config.toml
d_mlp = 448
vocab_size = 512
attn_scale = 0.125
schedule = "wsd"
Each number is 500 + 25 x the weight over its row's rms, rounded and kept within 0 to 999. Layers, rows and columns count from 0. Numbers have three digits each. The size before them is the row's rms in percent of the matrix's.

# up: layer 5 MLP up, 448x128, rms 0.107, rows 103-155, columns 0-127
# down: layer 5 MLP down (transposed), 448x128, rms 0.0962, rows 103-154, columns 0-127
up103 106:466527507492497497472475532502443523511510485505486481487525511512499564513500481534574496531474481498491508457502453492474521490485535483491498471468488506527507512513509526507475508504491467506463466494520529515499512508550483534515489507516504480494483502505565517521514514532483481502482509460453487477529542462507469523527481530517452465435505507515476497501532476519496455482528
down103 103:514562518474496512499475510516499517560518485502513512491508498481507553464510516474502456525507490469533496516506515524473519513463518488484522481498535507495513473482496543499473503501494501458534475496487481559510567499504548503465486476469532524512512549502437512501496514507479486489550496487495535501498491497473518502468523539462518473452468526495509473519500507490483489560466
up104 109:495468483490458499557502490535520482566483527507511491484444519533483513502527529514533489487520503492528554491504484444550512475479477457493511489540511514544502487538537500465488496490477491520471490456494492489563480523521500493495512507523535478516543510503496516491515514514493512488469504481544472483451464506511468474521464532519493484530484492513521482523481526487507507498454
down104 100:511492517499485487551473500502502513444499491529523521500499517528488512476541506493479458478521497432480515500457463465511483504499509497489542528495560512479475459482491485510512457490502511513474487515478485501525485501463450531475522507543461505515520504505521534534452512473538495519464475514541505498507536548472523519486524512471485544509479529465489464542491476506485493524516
up105 103:533509459503511445481531521500451459489555472494527478484513489513505502498513525505535506510466516499549475502472481482484512529486479529456536438509491506537499508451450515489514495520504511508499517482491494518496490519537527485506476527492503516447507492490526539468514481489528492493504434502498491493540516534470487529519542490539504467509487506494506519530539456468533475491535
down105 107:525480564549557480483504516472538527537482513478481531494485499504540503500552502474549449567493507504499460524538454475521473507485531497492479480497504486510495496507503509456450470501513474520503473485477497468490503563479511496458490530485492526515523505499508484465495529515504504542510500522514466528512528523498462505482504482506501533478549502479496510542508496525482517501507
up106 100:452495485513495508489547452456495480543515520519512482501472501503513496520504537498486522451527467479516482494501523531503479533493503468530489532537490548550501552521510474522490499542524484523498502488510466534515469502472483493518528410471492457490519500506471521488458460503509526523463504500500491471467507498521501525496458498455528521523459509486473504519483491529491498514513
down106 096:550500466518500505456483507515505513521537480495486495526493501483508536477483534546503508530533464504479492554479463466489510498489530485523468524452479475466493480509466516525494506485501522480509491462495499484506529499514508478501459494471473491545470460512479516486502514553463480549485495536549474494432519526546530482506496531496515527485492510524520534468458510491471506524524
up107 097:517497555527514493410510532514478515476490461489466482512509526495529523517478475493511507504445505525501520474535496500456502534512456538465526491493501478508461481508476475532469501485522512477539486502511488472462503514517524473519463539518478520509422497528502456472495473503507505497531491486492518464538503508535519510533520483509487511510480489549536476494489525488509497506532
down107 089:470531459494525493469541495492507516516522471487470532524503501518454464479504513496438489489479495503492503498474518558515528471479474501494485506522532510474472517513544536497466504489507486549529494487499441501493535520516484507507560532523511535496534478480516507510511535495536478471489497488521495502477528494478532515458497469492465467568540485485487520467548498526483499473510
up108 085:520493510500499537499488488513478481474479497515555509506462500490556501511477443485478493520535511516534541471509538493483564512489510495505447519494495530533507445516484478492485538513471516515515483496483481536521492517488536487493488543482506511535431477489511500488461514476470521477544492499492485506498512456461528519457521525550496489480478489474477490526464523483526537506494
down108 094:525513488510489499520467511524487506485455546517524478534529503507454523513469488518534493519479477494515507517490528506511480496509520500442447510516532520517465468492525504553535503478492483526500480516475495510538534465520525529507503506527491509472434518535487527481537491490475464499550504505476511494497519451559506500508471488534537505473476517527513452468510453463483484489495
up109 097:461510553489505452474520499520506475520508450463549468487513505523516512462489506517534521517520503474528468478463511540505467475529537521521520498515499507500440486505534510482504513524484528501537505452514467477513541507513536517531530500497566488502515514486479493481449477476464526474536448492497517501491546470483510513479491501470516510505492482535470486497490476534517480523493
down109 094:524523478479477508535507524513504507473518506516486516472520453493502490500511518498517517504507517500481530488479472522539552522467510506518496471531527512446553517475528493499483490471547510513493518484464527508507474463510455472514507515495545470494522489477505506534510528476502493462514485469485495494490463494496452435529464546539485464496458496497539509495547489474444464499530
up110 101:553429481513490466519467490532503508500470469470500486453470483529514469467511512551520513554526543474553509500538460513549477495478500480476519476494487498530515482490517506484507504513491506503487516484494500528475500511490503517539540466520509463493494527476473485563525475486452499525505483505499484485479548506539492489532486533502485500474518441470500494466505514485511499505497
down110 104:517442489483482467515510538531472509507482485512514506545568480535524518516532463555494505481496506518509492445511490558522512497502522485437527533489494470484452483524485472510443477507500548512486472486498502512519494491487503471459521479513515450455490510462485512518481517531508505473532459491500522548510536491488511488481475493493502516471528487506506503508476481494491509473465
up111 107:480510530474497471504489544477465503548464469468482479513513485507506476509484498501479557537485471512497535499479485467492480544530552530510510458515523484524493522493515497470509503518474479458487489501516544516465534493515505481516489509481445496458475518507517506528527496487555496446513501473476503527523511510509471530482432440521495505512518510510510511518514459500515453475520
down111 102:491513525510507505453501441521505527465514494472475491487544503474541518500515486463488518525530468515496468474490539465499468492506463506447468514504471536502502520460525501494507507483442463482500502504503523471535443486518478538501472491542478540524517521515513524505474509501492475504525503534540531482513516518507518436489522486526482516496468489470471526492468468527480547506491
up112 105:524505542497514511507466535508483487517464530448511501483504485512538476513474516508452511471515487508467538502509503520472478481465468500519544491519465510526521489472570522511504532491495480504483508480497517532513462518515508517459492495519430501489474510486506471524491480508501497475514463487483513497521521482539553491557483488500463459462446485498507491483516462505556537518497
down112 100:485520513543506466529515479519524519522436522518456466528528515518507522502570517509501490472516454508480505474483473484526488489487519531535481481506496505490474478475509458502490514499509536487474445547478466557503497530494535462480510507506507502539521478497518504533450507485547513504498504509471542489517474531530487514508500508509462506465528538501523455491506472465490494491533
up113 100:523456505454503507533484503516495481513512485498495509493490509509538510487504519484482529516504512446508474474453504473470494567531480472490506489548500506465503529527478562500494471492488514531512490475475479540479522532503483559517491445444480485481508481548534487536457494456482504499465471490484490479541507510493536495466505535497495503509531516479508487448499502525482519488474
down113 104:434516474517490507503509481510548501499522468509457462533499495489535535482492515533491496512529516510515516554480520488505494509498517500465459476512479517509516467515495492525485522476496497530507509529483468509469469483532473493473463529488479484490553478520462522499503450489471495531515472495530436452473543481528496496483451498509508519475501492542486532494530505520531524447529
up114 104:481495534504528512499496473479492515467456478466452511479483480546501513500494499442479526502489463532505478463529516496487492520514501509487484535505463509501527420512500474436525499496475490515512484517538537492517526488442500523496535509454503498526522543470499509508503509521516500487486497530507533476483546475492525470546520486490546488495500456476533505533501545500497511537499
down114 112:536521509480486497482477490507536506493479448522492455515506475530500498491501481464535509461518532524493535522520492508539509536484512463470507547506535512505460477528517481478490467507461519504486504544537553567487494479484488527425509500504501490497506502471477511492516482473508488517537499469471483515493509473489496517500511520458537458451450470495489500459502496489463509505538
up115 104:520471549521506517511467510507496544540497491488484494481480512522459508532534499496548470554465436545480535498481495513493512475439511507518476489499532482523488492499564486494468503512475509497544486518521506464497498479490486542532511499474512528467479523478547468482500489518512536490492478488476472499534472514478490488497496526460512511473467499484508455499483558507488519496542
down115 104:478494481496493512526508532501460509506525517488485468477473480492519518468485527497541466489506517474481485501542551533537485502502527469510470486509512487507501503514500530441494484483505525506491502494433500517459489473478497492475460515538544507484506544497542476479529550503523463532460490511500457515502486492427517499504478523540517505565472536506494548500490519490487479493514
up116 100:528510532562507466499506557488518540499518488519472495479493467453521498507499488498481520476518503495505468537482500486503519510480516474455527465479492503446549490485517487483524513472472481556485546486490449505487550514502531507514512457508518527477486495494515477505494504502505521521502528468510533445520523504517501601481490489543464494500485513498489492507502509512527510508478
down116 108:516464496540523502560514484553439462496506516497561467494521479512457492492475464478505470487493484485458534509481505494563524513511491510492506522513516469514463543508480475515485492511476512486499513503429538503501527491510492507485479530523537504499536525532487487437518483544484521512466464536522513505504469492464513490483478487474504477500537495504512487485480513510482476478477
up117 095:484481482487545454471512502546534505486489522483498481519472490485492536481502440505507474520494485495497524559490481502511504527479448505468475485505479429515533493525503519538495463474556466465533528505480531505490527505482475515485512499514514458523465486526528500505505457504526504521476531458515445485496492487478469512498437523491536500490490516467501512491480463509468497487505
down117 097:512515551531504480503461538495574490480521477526499498549458506482516527512523476489519515551499480529557506488484511494535495494456516501521482445499517500494524451488511485542522498473485471502507444505475502486481525457490531510483487495468499509521503492512552486456530480420493500484514512505518476520505474499476466499519495492489499487521523514491437481510494511526510500501507
up118 092:482506514530520531522470529475493482524519520499524516537504547470541461526469483505469472505481534496473481481504519480479500524484501489526470524448457487467507445523494560484510489474527458486498527508505496480492503474514531480519506486526524536509540459545486509527454513486546488478463457502511532549502520470470480503480467527512495502460520500516537508499479474506503470513493
down118 105:527502457456520497507516483461470503481518493529497487485532516496502479493501504454489478487535512548511513537479511507481499492524508454477508507558471465527489501508457501526489542452486513479500479486521484493507530484481451471509462482478492486444506474513530478458535536489482519496493559439518502525516475536489527494521509479498473507506519474486548532528497507483476549478523
up119 108:525488506519490486452490498490460488496509516509517477509524523510466493458532502535534471471536516512494488488526474542501453542467504464468531449472510511475501561486529516501539528498524511489510503462493467467540509515510512533528515534504550499527476479521516506532497481480519470521486467483497456464495499507510481533526510493550518501528487529513486514438482485485523469469476
down119 093:467496474445519479522492562486519493539467505520479465499505484506541498498501486447470456491528526495526520563492538529491511478499453499523489503514489528444497477507481522545465465474453529513478512510503461482475491543454480524494514482496488463491557512485536527485509522520519502546507497488501490488525504469493524509525518485475516514513511529486513527501486525490494477497459
up120 087:493500499491489505511509521462480497506501487467529486494465482519499427487500515493522515480530491482491529493537499524487460474513507481494525543479453481470526502475436479487483484573479540492528474483503506482547489468510555521521484534482486479479464496503478499499524526495478502482516489544534498517481503474494500518469531521511477503488465487415497539479512518460522477507515
down120 115:504430465515503496517473528504545502550478497520495533517473559437487501505498503523470519488480520494484507499477527531517511488494500483487531487523533512493460514494533509496473503447509495480453500494474506495461502547494473481457539522493488545543513559498493487484526458511522503439501531525499486488508512548504479511511523474505443503515519517505497505509514514501461528500494
up121 101:506490472511551499502533488521532516514481534451461493536480508494488534504507495507487538467515465500498517482499475531498468510509512502535493501502500503475481486570459517433487520519446506469493506514478535488482507440480509453493542530509548499442509503505507486549498517507534487493534522531507514509484456492492470523478480483512474505486527516510486529539466548501483497511505
down121 098:518488515507503496484470486497420522527489481497545505440522517479484489521507473494473540488505514489501514548517483536463529495515505526457490519489472450553429491486506516498482521500497511504497494488505499517505454511479477485511476455519468511490511539507488541494471478549507538485498498532457541492523519514570474512533495478472511510484506514517554492508500495495504484511476
up122 105:492488500495469458487504524488504509506477483534510467533484468519517492534491529491569506550516561526476459455478465511456520531492518499524496499516471492450480484511516500548462467472503496480481519483519525525515484520467532470559527487485502497514512492486545532490507430499463533502482520515482493501496508482501518520502495480516491530480503502466475476510500497505553539507525
down122 096:529496469480482476516512527454504509506488514503494488502484532463491527517557530473509528470534480466492478504484519509540507516487529504473496559489466453526466495495524529513510468523515492512502476448458510516465536508511519510514443504483479491510448499544496526510492496512517527482503469527517507511514518533513515475469542505475484506496534542446500470514468438472526500494525
up123 104:498478511462447504524512511503509524466480472462497513488492501488468516507468463471520468493546512465489487410519507535495463502527499492515496511510519495532507543515510502496530533540498519462526475493505470497512482507489506492471538508503493566485520476508487536483496520528477503538528499427480501475497496551438498535538508503486535480489491503492496509510503530478514486523533
down123 102:511497516515521520473507494496493474507538509528525531481487535515508481487505512514477494481524510498441513530500495489549509509504500536503544478523498490482430507531483481536464450469432572470474501473464513502510459494540496511482493514506535458466510512498524490502536495519455487512479525480522483494459505488487515476488487518524519475509536525518476558501491514535470503511468
up124 102:515494501524504491532486485513545490515463476474481520510504526488502496517507496488559531514483522483543486539504514489494481512533441509499462506492518533504519486490485488470433516484489521514574513534481497505495461463499507499481496559487517450512503492533489504506450491480485482470508465506545526475483504520499470491486496511527497523464535447485466510522505553471460502465515
down124 099:489509491501506508517489487461519448491521529521540477446479495524499558498475513526508473506512476480521504475480507487460551492500470484555530505499523524520509515519532483540497505515497444500485494456450515525497506515493488466503506467481485487518508503502519478467533527512479529473502499498509527491453545530504473494509474548487474516553488528437484467532523480502498453521519
up125 101:480481502533469485483549514534535501468537473496501525518472543490494487476530498487517520485485550499539509533513516472486465518488510476484500482447512480439517483524484487494525475475509470515464510473493513509481477491562511525442504493547484504531503533490483496498519510502484501502520452459513522503494493500516478515466466464465563479463512534521492503483457527534504478519506
down125 096:517481547482518459513506472512511511529473501475442474500501484531471483552483466483519447506533438521514521521475474491513475522518509502453507456516535525486490468552523483483505480504493550478493487471518463491521500500472506510471491507484519472486489503537501504489483466511542490487546510502491534466490514516500508506497508491507460502469581512520488498538542537510492510502476
up126 106:556508505473501513481503454436450486531502511477545517476485471495460474492502501498509495510522501519499505509490503516534464510477499498496487495507503484504447509511538506461504523514469517487480470493534489495560490507520532481525515523468502464520506476521513461545491506469507459534498527537527516515463562514497494499474454468499483510494499536493505508459488575469531489492485
down126 104:506502508521494466523495539494510558517508497496493487543476475476481504500494479462497503489539486509516496537491485511532476516504510454484479513477494533484484511534466526569465494463504544495460498477493531526515525533457473493516487478504487516507536463470488509509495489499460433503463529488529523538521499480501525497457454457493543515516496446527498513521495555479511493497502
up127 095:493487465505495531528538538551495509460530528521537505531499481506515512502499513502539532496494530513489476498517481498533472495416484473505504517490506489478482515507551502518505467473511419539522535497528506484507499496527516471505460540512485512493453528490498534503496506517512457505490532480515524496432524536518516507508507516519510488492490479539510503473493530519489531561504
down127 082:464520490515516511504513506496506503512518540527488506540476496509507498524494521535497496477497554489555434477543484524526482522499476512484485475501483521507509475468509482513471506521559525474473481485460500509509464508462482482502493520541461521484503492427526506520488504507462540505492486480511539476517549521473495497468512463505520507501515481485477547474498450482537452501543
up128 098:473498502540496480540533522506502494505514531429498467495503502515553493501481486495471546483565526474472536495543547506544502458491519496503490468489490531477512482519527454513497499493534487547512487461490533483534509493489479519530506481436494487494501494499511498528494525493469520463511518481511472512470467490480522540484499525513514488479454532496499494476529491509517565513510
down128 092:529481520510526508489485484534458466476528489528502518519520469495521468493473511449475498500484491505523492498473485477500493519494498539472525475499475490531506496473483467477474480480476489495518492509474468515505488506533516495489469479577503463484471553514470522515543454498434485499487522498539477541528549529556497490471528490486467476490460490458489521515532538498490484518509
up129 102:530497525510543466479521535515483468480512438556482485429516490468478516522499487542520529525521461482485529525519461494510553502543483513472499494465508503506576515497497473482475487554484511508469508483512527462505506513484505521503505506493483496455488503489506510503469508504517514533489452460484484491453467495473498497495486548523529482492500494521509506500537469502489471503523
down129 105:504497502521526419489478431499508528516475502477489468543523509531498453501532484490513509514507537532505531466483524481552474521495534519465511505517512494488485486486482515539497520520493476529501508493493473541510474483490491454464483496507441522501494549450515509506515494515533520531455488503470475508500510518488514518491557502539504484480531538493515446501517519511472506484485
up130 107:481534464497532483498502517485482525552493512517480497502530527499501507519540518519483464482489473485481522510483536512529497489503511435475465499506515485468509530496477473518473476482480501520528521513506518476563532528504478545517459527516494486530481467528474524494479517513544439497498542572497484492485446508446491505538501535514471489516505497525505512528504507540518481478497
down130 098:494503492474508517462515479511488502492509540500482530529514483502528456524472460471465464532519456544492467491488463472495429498542488537487494499505502473495506521510533508458510512525482481543492488480474473530551492470479513494525509523501493474500479508502513494539504490503533479498508520489538536497473533549502488534478530508506484515523529517550480464518489585497508496524490
up131 103:524475465470483493524497466529561561490460552506457502473522495497507468505510486468500518514498491513528472463491510505531444561520526539528476520499516512497524505509510471483508511496522435493522468507515520506516508471499494450434480491511516496477515511493457488532514472482495493510490512508489530533458502535490510522503503485497540527512489513488515527525468482496535486468460
down131 098:522490507498485492531562498544504522531486474496494488567510498474516508503507518494482477510456522474451495492501468499467444516541484502447488503507513506473467492516541501514545496516475475512473544527430524497555454502469478549489467526475534516495539509490457523464478502477482496505484528501498515517513498517505495451504496524485485490508502493495487505496537532484502494501460
up132 089:466482445489509472504475514444504505495497517476525561466480541508555479497507491500499480513508474525512538477494520530509475504472496488501544509506512498534495509462490526489495486530548476532526504504472516473488530493483527513446499514535544482492533475514541522515468494526463511445465517544505492519481494508548461487473479506454488504513474450474476494528487518518499525508503
down132 088:469532483507466534504486482516531480464506485515495480574543509475500488486533509540521459502542461531489476445520511489489487490488521541509499456467524533512488484478524496511491464484482494484563501499487465507519480469492480499459501482499521485528502498469516469482483522497522478532455512475511492544503479483469510462450525541468508493547526512489497482499479505515522483458518
up133 102:535485503496502451539522464544503490524557496494537456515516507501489498526488465496478510510475523488469518494505514481515459557491440503505445493515500528493493471512452503506516535497559500465546532498540523524522489518511498462520512519484466487474521490521460541510506506526520470496485472501480499508501533490510499491510515440513467523455500499486511502469552535490506487505483
down133 095:442503464515501509468476500481508539486534523486500495499453504497494512465472524458511484488488475527520462490527498476509527467501514505549496515498537547539492512501482492534519500520506495542518519499524489500503481521492532525515491509537491507523493519516525468493494518480529513477503533470518535451500443484460497527472465544469455465517508499466495485573477496513527443522501
up134 102:448505480493527466535521467478514504514513482500474500512516508490484567476520512533505531524458514509526497519528536514496466509538453511474465493518474526486496509516539544522491507512471485531501468493483442496480499531509537480513500522467517512527558518503485493490484506517472488468494463515474479527488547494521464515458521495456503463494501466504495510515537474494478541533449
down134 088:541486522535542507464507501511512463469516492484540527537499486496492451504491454547476508509521499519495515526468474466504535454511527508521497511479467449515517494531461516518526451502533565478517473523464466490476506523526488514495500484523457479465470506456489495477473529483476448523449514492522486499473513479509489514498545502508509533508503520460503489505516520502517520494523
up135 098:507480528452486461516504507507541495464495501448474519434523476530490506480483472505517498502506525479519521497490485527469475527522490509496470517475544506491505488522483487499473504521463476504508488507494503459490505490524495486490457494491574515539467533515513539491492529508492555508521513459500552482534530456511475504533514517478505508484460523488506559480534469482502505554474
down135 102:506468486524526540488494490510485492500481481502527469500499475510486530510441450458507491430484468510496473485557503488537511519510461499461508513500511501476507461487479489492501477535501549523468485549450535492499497529506456477475537477533450483487476514478495505519499550499465548511519519518475556488488479510518515515503497513468528504522512486483494523510511501550527481484482
up136 112:561433520486450516468488527485490519524449504494472516475520476493465521501523483517524497539525489490492506527532465501518462489516523534472491502528436489529472473516512496497470541486498497472449454490508505490515533516530507524509509467487455490491481475509510478521507539512506453497530503486511534508486449522495510496507519547522505500496551464524516529480511485468477487517495
down136 128:549505478486470515481509504490485493499495506529480479509501510548508515521543489477490526546473520508559477515491481528531519549515521523503507477550443476502482466511529507474477479540436482481521498460534485536499470493528515504501470475479487471499462483491483496489496492523517512538480518487488483558508483535529507473475508517498505494479500529552512490521460506451537538503475
up137 088:521539512501489518518535489489471523490497470491458523475488476508495501505504482490448512497530476536496442524450468521455488503469517500485475491496519495468501466469544468473525549499507442469474480527496479494496494518474491518502531528470509520518526494479481517545462492514488416468553502489494511462521532528471482502492487503531495464508518456494473504502469498499507484499476
down137 100:510459475533480514495510497530540484512496502532532480513514472466556497493456487509516497487443480503473522506500516472478510471517461531516498483477463495447488469539469533499491467478512551524500521504496512501502511497541500474485475489542495546516493501510518500438508497530465547489466526509486487549488527517516491510514488527519470493508459571497497491483492495482468537533480
up138 109:485510510511462517491532505476500496538505529466522488479500510474510513513492524501503518546531554531461515519505519500567432506483491475465481472490507483511503483489539556524474494550502505532480497531511521484479508503560495511502533498503496490481544507519490458514482535479502454468487473486453463490522469499511486522519501523499483503530527460484500447524515540528528489526503
down138 110:478507553521492446477513502520514545478498506502524489493454495511515500475531533481513512450468512548529499495496492474547479483511501500528452476505500521506472485531501448539574509488512472520524478517532502517466485480513525524494493491488463501480481476495531542523523478510481517478506514483486526471468485488503459523504515523501471523487455463503505461498563503477513533525473
up139 108:516482516507485531535474560460517495539509507489510502470485480524543481515534506518473516509482490463498469531458480477484515541535470521471531507540453477492486460543535478499485449516495492484519492486471528520458530460524459512542468478496498474496507498492501516477517563500518495490479475538495458509517533519544513500474517528550465505482506509493496503501500515507543502504513
down139 095:545489475524503490526497494538505445476527480451506468540509499523508511512480503470473532500455492478517473516447510502544522522502521513519459551483471464494477507499497506475473501492507537474530528496511492461463486531517521473491507535514491479481455500515455542458526464522497516528536514520462487514492531537500496505491542490479510534522525493495543487496459475472476500504466
up140 092:500477512503488474491492493524524500466474546517475526492524495497509460481478530515463527492494514493496491479560507547542479507499512493523504507497517514516495493548541476495475480539519442489492527483494490515504505519506467546530506520491519512510465515503482493526484510488477527543563473472531513486451495483484482499473488549469551488466504476465543530494489509526462439536487
down140 098:448485477509495494504470485496480495478522518505517471536519488495492486498525471472503475494534464475534489501485525448511465514546512521546481485494510547504461485528497492481537502548482556518512524506514466473467530481519528468522543502492505509480486499489554496480531516519491513491547476491493477514466483487458472550528481463461473529512488482522520486505481504498560456515496
up141 096:505505521509479537505494493488479451471528494464520522521453465524478518498478512563507539521474498495475473486504557512494505451505486544500461537479488499460523502501537466505517516551515488458493492481497511560532456496500516525500487476462476470513507514505500496518547484538494515503474492501503464489507498475505551481498534519543469484486497505501526554542509511523530512476497
down141 089:474543495542500529501499489500498495448479468484507515527537491498515516505509578509504506498476519476538496490486487458492488539511500499478496501499532559526516500475506505517451518498479527489517499523505518514540472535474520477464552526490493495488502486484496520504504491512477519479514471513490425494522502461530452561510456482474489515500471494464466523507519528547485523473469
up142 093:525488473516539543512527485474495544509534505492515511516484456479507495454484538495553488528496485550471499509467482494481435547537512500497512510537510519520494490506462502438480487485499512493496515490503517511502463507505526559479484521479539515525449510478463506490482465487475526533521548482495450492485526491500510496489521520526495466528498507465514505476502512509541473542522
down142 084:505479525519486490483488503507470482491509484565504496511539519464470515525505503453493474492486550495478527443499475487511548508506483537488486476484543489540483484504512521511515554522549468502487509524498471523488555498545511505484476492533536523497503480514506455479491510473474485473522474550502513480509500514439480464487505546496461499525464504515496498471546483506489493455488
up143 087:487454520486472514542474492494499523491557499500534501523498505472531487477523491488537503513549509498485505490535533507470488478551532521499501470531482458495509481534522529491486548513497488508514469493468492537493466486519543491505451495535483483532515499479489503481467503503482528530487479450482475483479535539509551489501476457480509510468465474488518542499484536476508546525452
down143 093:481479507493492495490521510485474469509508475501485527460496528544468515503489518513484475477476499507445506560535522517506510484509484476499492468521498488510493508502539528513506453523510494493484486471511524509491528528515457493514525487562513498517526491520506461493531490463512469492506571539506505530504478478495458481530472457501498463577536526481467498501508435491475522522530
up144 097:554488513499518493502458481481439513477511489540466505507515508515514493564456447532510495486523491504509472491512507457538490536497479475522488497483479507503526492477542501499515517476556493471488562501549505507506501492507485548462501469499514500534486482506478491520475562534472483518502473483498481513514477499512540449520503499463508511509501519486510508464525517530519494481441
down144 102:488501498474508534552515496482493521513485490543479487521518491537515521501510534442541497538477501440480491523489486512445560471508515525484489467500489487493472535493475526485482485521508525507518492503465495489524533533489505487488500508473508453508456482495510469465510518532490520481459491504447503477468513561514502494514493511522517531509482448447519508509546514522482487523454
up145 101:487533524516512505451521478528478500521532445500515518498513487520511513482502539483455541530522491465479469499486491462516429554522467510473510462530514534520496500469480504493477526514507485486499466511486496474513511532511487467533511489482472517545504499496460483493476495540502478478459523496519512510474484494513477528527531516521517488530525483438553481509538493466523469509462
down145 095:447505551505507458488471484493499488479508533520491485474513532517457499481504514444500511519493535527473481468519505504518491499479497483476526521438492485507495460497468487479522537458537505523547558532488525455537516525491481482518526493552439528466505523478540488539499495511502491490475482532484499503507504504479512539528521533501511525470498488492488454493527475493535502520512
up146 105:474497478512484483508480525536493521528460455514531503473474502530506525462490532509492536542518489493457485463495475471563505468471525465523494496540494513471529494480488503538512465462516511458532520512527507505535461475506489535481472490530516521475551493487503527515498511489430516496520521497482472499495455503492493514495506503512483519491513488521477447529526568516494505501529
down146 105:528492480517559507517490487468479531487520484501499509530480495479500492513492516526526506519511487486517529511499512468518512482491506470498487506465515479496461495485447535500491519492457511463456501494473483507509484459487508505483470470459473473498499442476441501513485503541515468545502449517551467457482533474517455511555530512522500470488477518522496530494544472457500519491535
up147 089:473415506510528459531511504499521479500503536482496495496513520489454483487507509520447485514511504494507528528569491513496495536466538480480514499536470479526494479519467482521505496501471516490484512504501486541513482517492467541491503543512511530510536494517525523475497518528502550489560442465489533501485485524469527501451469507490504470504476459485522490541479504489488464512492
down147 093:518486493546502476493516486481477477515529549475535552485510505501473515522524502489471493491483445496553539448530505469510436438495476470516494508507503499476468487501494490478545536506491473489491523493504502477447517466483472560484524540492476500468493501492479507510494511526458542477492474491505498479527465521479486554500481491530502493472511513506525509508508505555517525520499
up148 097:474494562507491487525517513511563474582474524511510470468537487512480517533473447525503503527479513507505484516486478486531505478477543540488501492512500519533480501475519508519501531504489464509451475520509510477484498522534531469510519547531497472524521519489455458446474510523507484486533534474519470467521487475483474522513494488512496473467522481533490491488491513489511538492504
down148 104:512498512471527502514519491461482511479509477515513517541479515474507514498517534495517469511462527544509498533492535481496525478483428471412539433466499515492518484512505511501495482499480446516520547503542501546476508509521498506513526493542517515491531506495521526530471526459462495504519487464487513540501492491498500515518476525494503536478473505461535494493495535472462497498512
up149 101:523487539455502530509548511461500503517494485503473466494485494479477509492494511488531545491494528527550485488485479516495492534489535495486515492499462530504496444520533510528489513497444476472480459484539523533481517486476527538506485512492522455483498487470476472533478474485549458475502510520514487544516474489515508508475508484554483465471550479551523524502476490464505529514485
down149 098:507513483494477488496529524483516502464522463463525498510524531535513500497503534455526498504488512506496481489523506505480505463495528502485475527518479507430521538521507522557505486459485522545509521475502486491519420510510489560487533497513513495464456481550532537481481515508501489482486463524464494509489504529517485450485554528467507486481496468501466491497460502536503487514507
up150 107:504537492489532517554502486494467499516475485507483501536436481525509527470507525514520507531473552529496496496538525524457502542521482486487488520503518490508504502471481544494503520498521469475487469472465543522488484486494493501503480503503521542540493500529492499498492483492532464483482475468479419547514506504509486495485529491461495505519489502471490492456422553497486517529493
down150 119:470492506457527475484494530518502482548515508502461484472533485467534523519485470519500541490517513506466524514485489493522520490486522490498481487507485456516520512555445503564480503478503462479504485523476500505493525508521522476510482469536553505488495540505505544497500481517424504516493541522487533488514491502472494520535458464560525456501486490487517484458511508480481505482473
up151 093:480552494472553466492537439521502494527534542487500518531499500509484492486471507511475524510516520457527482525521551511512499546479469523437501508483477508460512504472488490513476504486467485484546492513488517512507475510488509516476505448492469479512514461505484512522510491492516477556503498505478486524497467533455486532510486499469517513528545440464510493508471521505449478519492
down151 096:516520550520514489469493517502496495478429482465488518480493512492546524477470497525521483489476495492505520470492497473503483459485497490499531476498518510497447504512482464518532453527488505467474533495525482484486496529455513518441507514473533504516515506488491517501480467528520515549503511487517490463489525501540469450560501507490496491537501566495487491515502460495549545461508
up152 097:476460501481538507514461547505509526504494538536516487521464484534528469492525526504533493505500491492485558510545509496500449494506481471501517490506485463499479547456507455510464524499509488535468515436522524529490520494501450523539522510514481504498517498479510499500512503524497487515508529472520470504493540525496552498504503471486523459509502464531533489520437497463463522502527
down152 096:500494502536479536494465508443481448512522518487533507480446475470547494512473524519542497467465500534503522471494484473491516472471511494516540545501502511492463473517514509518517466484570511517526547526488508515502535468498491477497492503472484504522519484527496498468492531534471517474516530521486539475520525490534480484507512513441504512481488463519446523498519495520512472536495
up153 093:456538546508541482480499529517473507515506500511488470499528523516489502507440500477509480486491536518484507529458498468509530484484530504471477511485500456463495494543515466516462519516486495501488489558504494527459528465525523481513533477500515509494447514458484470508473487487481435528495518473533538516521473491482528523490498470519529527486551480502538442494513510516493496528513
down153 094:576489444490486525433505527506487508482496480513487552461514486481506516512528519495501524490491454507496490504512477480521487481507490485504498548486510485500491508502500491494463509527535502516541551519493501496500515541472473437493458562482498507523506480480487519488513513514501529419485473542485513486536503510476481525481498476476492485506473532493550487523527514511510520498461
up154 100:478454471452548491533548519538510539546483533481465523463427476509496535495490477472485488480499480507495567525516527547533490503556515496511468515547530459494476501532479489507474515523533479512532486488527504491533499520483521508498483519496516465476494490525480487515510509483469504477502529498465536472506489461517478517488499525529497470513518511494522491504519469492505491473502
down154 107:546532596518473533430489547472483446482506494547490466500535468503505511498512506483476520477496482495512501533496475533478536514466502476500529530506509473475513489483491517520529491470517545466492493476478523507519512430507508529473483513497487454486523495445497487497521479527508489473522486485506500532478491485518512492472485497530538497518513515476494502494512504539533512488489
up155 107:483475515496507519533446483526478512522501480522478483504517500549561501498511486473503482459461511528460505483539492507511546500479526474481558497512510507516534477496470514480480506451522498461516476537522489553535484484493456522442515509453518490525490528539496498443504478519507487529463520503502513498503484527495526494537470473495507465496498526499482475521538543495520523502518